Each number is 128 + 24 x the weight over its row's rms, rounded and kept within 0 to 255. Layers, rows and columns count from 0. The size above them is the row's rms in percent of the matrix's.

# layer 7 attention query, 256x256, rms 0.0714, rows 140-159, columns 64-95
size [ 99  92 106  78  95  97  79  89  71  86 107  98  92  92  93  99 102  92  96  88]
[[135 158 125 149 163 124 117  97 105 142 139 117 104 158  96 109 106 120 142 159  98  86 102 132  82 187  97 123 115 143 157  92]
 [ 98 121 119  92 154 139 127  88 127 148 146 105 117 123 115 113 135 155 104 164 103 143 110 111 106 170 123 101 172 137 127  77]
 [123 136 104 142 141 107 126  83 137 130 151 129  98 128 132 121 117 132 104 125 115 128 120 119  60  95 141 117 159 103 120 150]
 [138 107  94 152 113 121 138 115 160 147 134 138 117 152 114 108 115 125 149  89  69 198 115 141 132 129 145 149 114 114 121 128]
 [160  93 173 155  96 133 138 151 141 141  97 158 145 125 132 118 143 161 139  93 135 138 162 154 160 111 123 131 127 134 129 150]
 [152 100 140 135 108 127 150 100 149 152 128 162 131 112  88 180 157 108 137 115 124 140 140 133 133  75 142 147  88 127 109 177]
 [171 130 137 121 116 106 154  75 144 148 146  75 134 131 119 144 129 114 137 137  95 125 149 110 114 141 135 143 126 112 107  82]
 [168 116 120 122 135 136 100 116  74 132  99 112  94 143 126  81 146 165 119 147 139 154 129 172 154 123  91 135 133 123 107 139]
 [125 159 118 144 165 157  86 208 119  79 164 109 159 141 138 124 108 142 129 139 135 117 139 155 116 101 123 112 117 100 113 133]
 [140 129 118  80 124 131 125 153 141  97 122 160 134 124 133  85 142 151 102 126  96 167 130 136 126 172 133 124 117 124 142 130]
 [ 79 112 128 109 175 104 133  76 101 170 149 116 112 141  99 125 107 107 126 160 138 113 127 107 160 138 157 113 139 161 141  81]
 [ 75 114 127 140 113 115 108 112 156 118 132 113 127 125 140 160 107 141 121 178 110 124 113 133 173 137 113 127 143 126 107 102]
 [162 136 145  98 115 157 144 145 107 122 157 112 131 156 121 114 172 122 120  91 120 133 100 126 112 117 131 114 107 145  85 108]
 [148 112 123 138 120 138 113 160 120 122 111 123 101 160 129  99 147 126 117 168  96  96 119 108 174 155  90 144 161 120  97 162]
 [120 122 117 132 155 116 116 125 168  73 131 161  88 134 133 138 168 112 110 131 178 140 149 132 147 116 115  79 147 142 128 164]
 [122 132 117 139 128 131 122 163 125 137 163 140 148 102 148 112 168 142 125 160  92 111 165  99  90 145 139 130 136 142  92 137]
 [123 131 153 101  85 117 154 132 151 190 144  86 118 130  96 157 136 109 140 101  88 124 137 117 143  93  99 135 104 152  90 128]
 [121 122 133 161  95 128 148 209 165  85 124 117 155 124 204 131 102 137 118  88 130 128 158 128 118 111 116 131 108 110 143 168]
 [116 151  97 144  89 123 174 183 163  89 136 118 151 130 183 135 108 140 107 113 126 106 140 124  90 116 136 129 144  98 120  97]
 [108 114  76 157  90 101 161 121 105 144 106 141 122  98 158 149 127 126 122  93 175 117 147 124 148  77 175 139 161 132  96 196]]
# layer 7 attention key, 256x256, rms 0.0731, rows 140-159, columns 64-95
size [ 91  81 102  64  91  75  65  73  65  84  79  97  87  84  89  90  98  71  90  83]
[[160 125 129 126 133 120 129 132 142 162 122 109 110 133 149 107 161 159 161 102  99  88 147 140 113 168 103 174 135 128 127  95]
 [139  91  59 178 119  97 165 139 171 141 130 135 125 149 142 153 134 146 141 149 109 135 163 115 104 147 135 142 128 133 100 149]
 [142  95  95 124 124 129 132 119 137 140 120 160 100 121 142 148  81 163 108  93 150 124 137 114  97 103  73 140 119 168 111  87]
 [143  82 115 144 138 127 154 127 116 151 119 108 125 116 165 140 119 130  96 102 108 104 143 153  72  91 121 119 177 122 131 167]
 [ 99 141 165 165 119 128  93 141  92  98 155 111 122 140 131 135 127  92 133 111 186 136 123 127 156 108 133 116 131 126 120  63]
 [106 150 169 131 138 122 132 100 107 140 115 117 112  97 132 156 131 105 137 135 147 128 116 103 132 113 113 141 109 144 114 142]
 [124 124  94 119 150 127 143 132 155 129  80 111 156 104 123 106 100 109 111 127 118 146 161 118 113 117 120 134 165 131 161 196]
 [133 121 132 136 135 178 123 163 156 115 151 115 121 147 104 131 100 159  98 115 143 142 106 145 115 113 101 148 152 117 101 151]
 [ 99 111 138 119 108  92 132 127 101 118 131 103 150 122 129 122 127 129 154 132 125 155 125 148 128 140 110 134 130 153 104  25]
 [148 132 103 165 109 113  85 145 108 133 130 123 121 142 141 106 107 109 124 120 135 168 154 134 134 146  88 147 132 156  81  90]
 [208 139 125 127 119 162 112 129 155 130 109 140 104 151 115 132 144 149 116 131 116 102 146 136  75 167 128 117 114 108 153 184]
 [104 158 149 121 108 141 150 118 154 125 135 144 153 136 103 134 106 152  89 162 101 150  93 124 150 151 147 104 114 112 134 140]
 [121 142  91 148  89 126 128 122 121 158 142 108 141 123 130 118 153 114 111 135 108 138 118 115 164 157 176 127 149 139 122 160]
 [139 130 146 116 218 193 138 109 147 167 137 131 129  99 146 129 161 127 100 100 126  83 131 167 150 142 114 152 135 135 123 174]
 [ 86 138 104 126 141 107 152 120 120 138 135 137 139 112 135 167 117 139 112 119 143 151 131 112 135 126 104 188  85 136  98  71]
 [181 144 104 160 133 119 104 112 113 163 135 130 107 129 108 144 136 119 144 159 115 139 143 128 153 168  86 116 117 135  75  83]
 [131 132 143 119 138 128 116 115 101 124 113 114 139 108 139 129 129 139 164  86  96 160 106 104 121 134 142  96 135 143 136 171]
 [104  88 154 108 128 111 122 119  70 120 134 118 132 120 126 133 111 118 131  94 145 149 102 125 153 102 118 117 144 131 118  77]
 [ 98 108 104 149 145  69 144 113 105 129 157 139  98 104 131 149 135 138 141  68 131  96 120 162 117 138 122  99 128 167 150  95]
 [ 99 119 131 104 129 136 146 132 112 152 101 151 115 120 107 138 131 120 112 119 127 136  99 108 145 136 152 122 116 106 166 184]]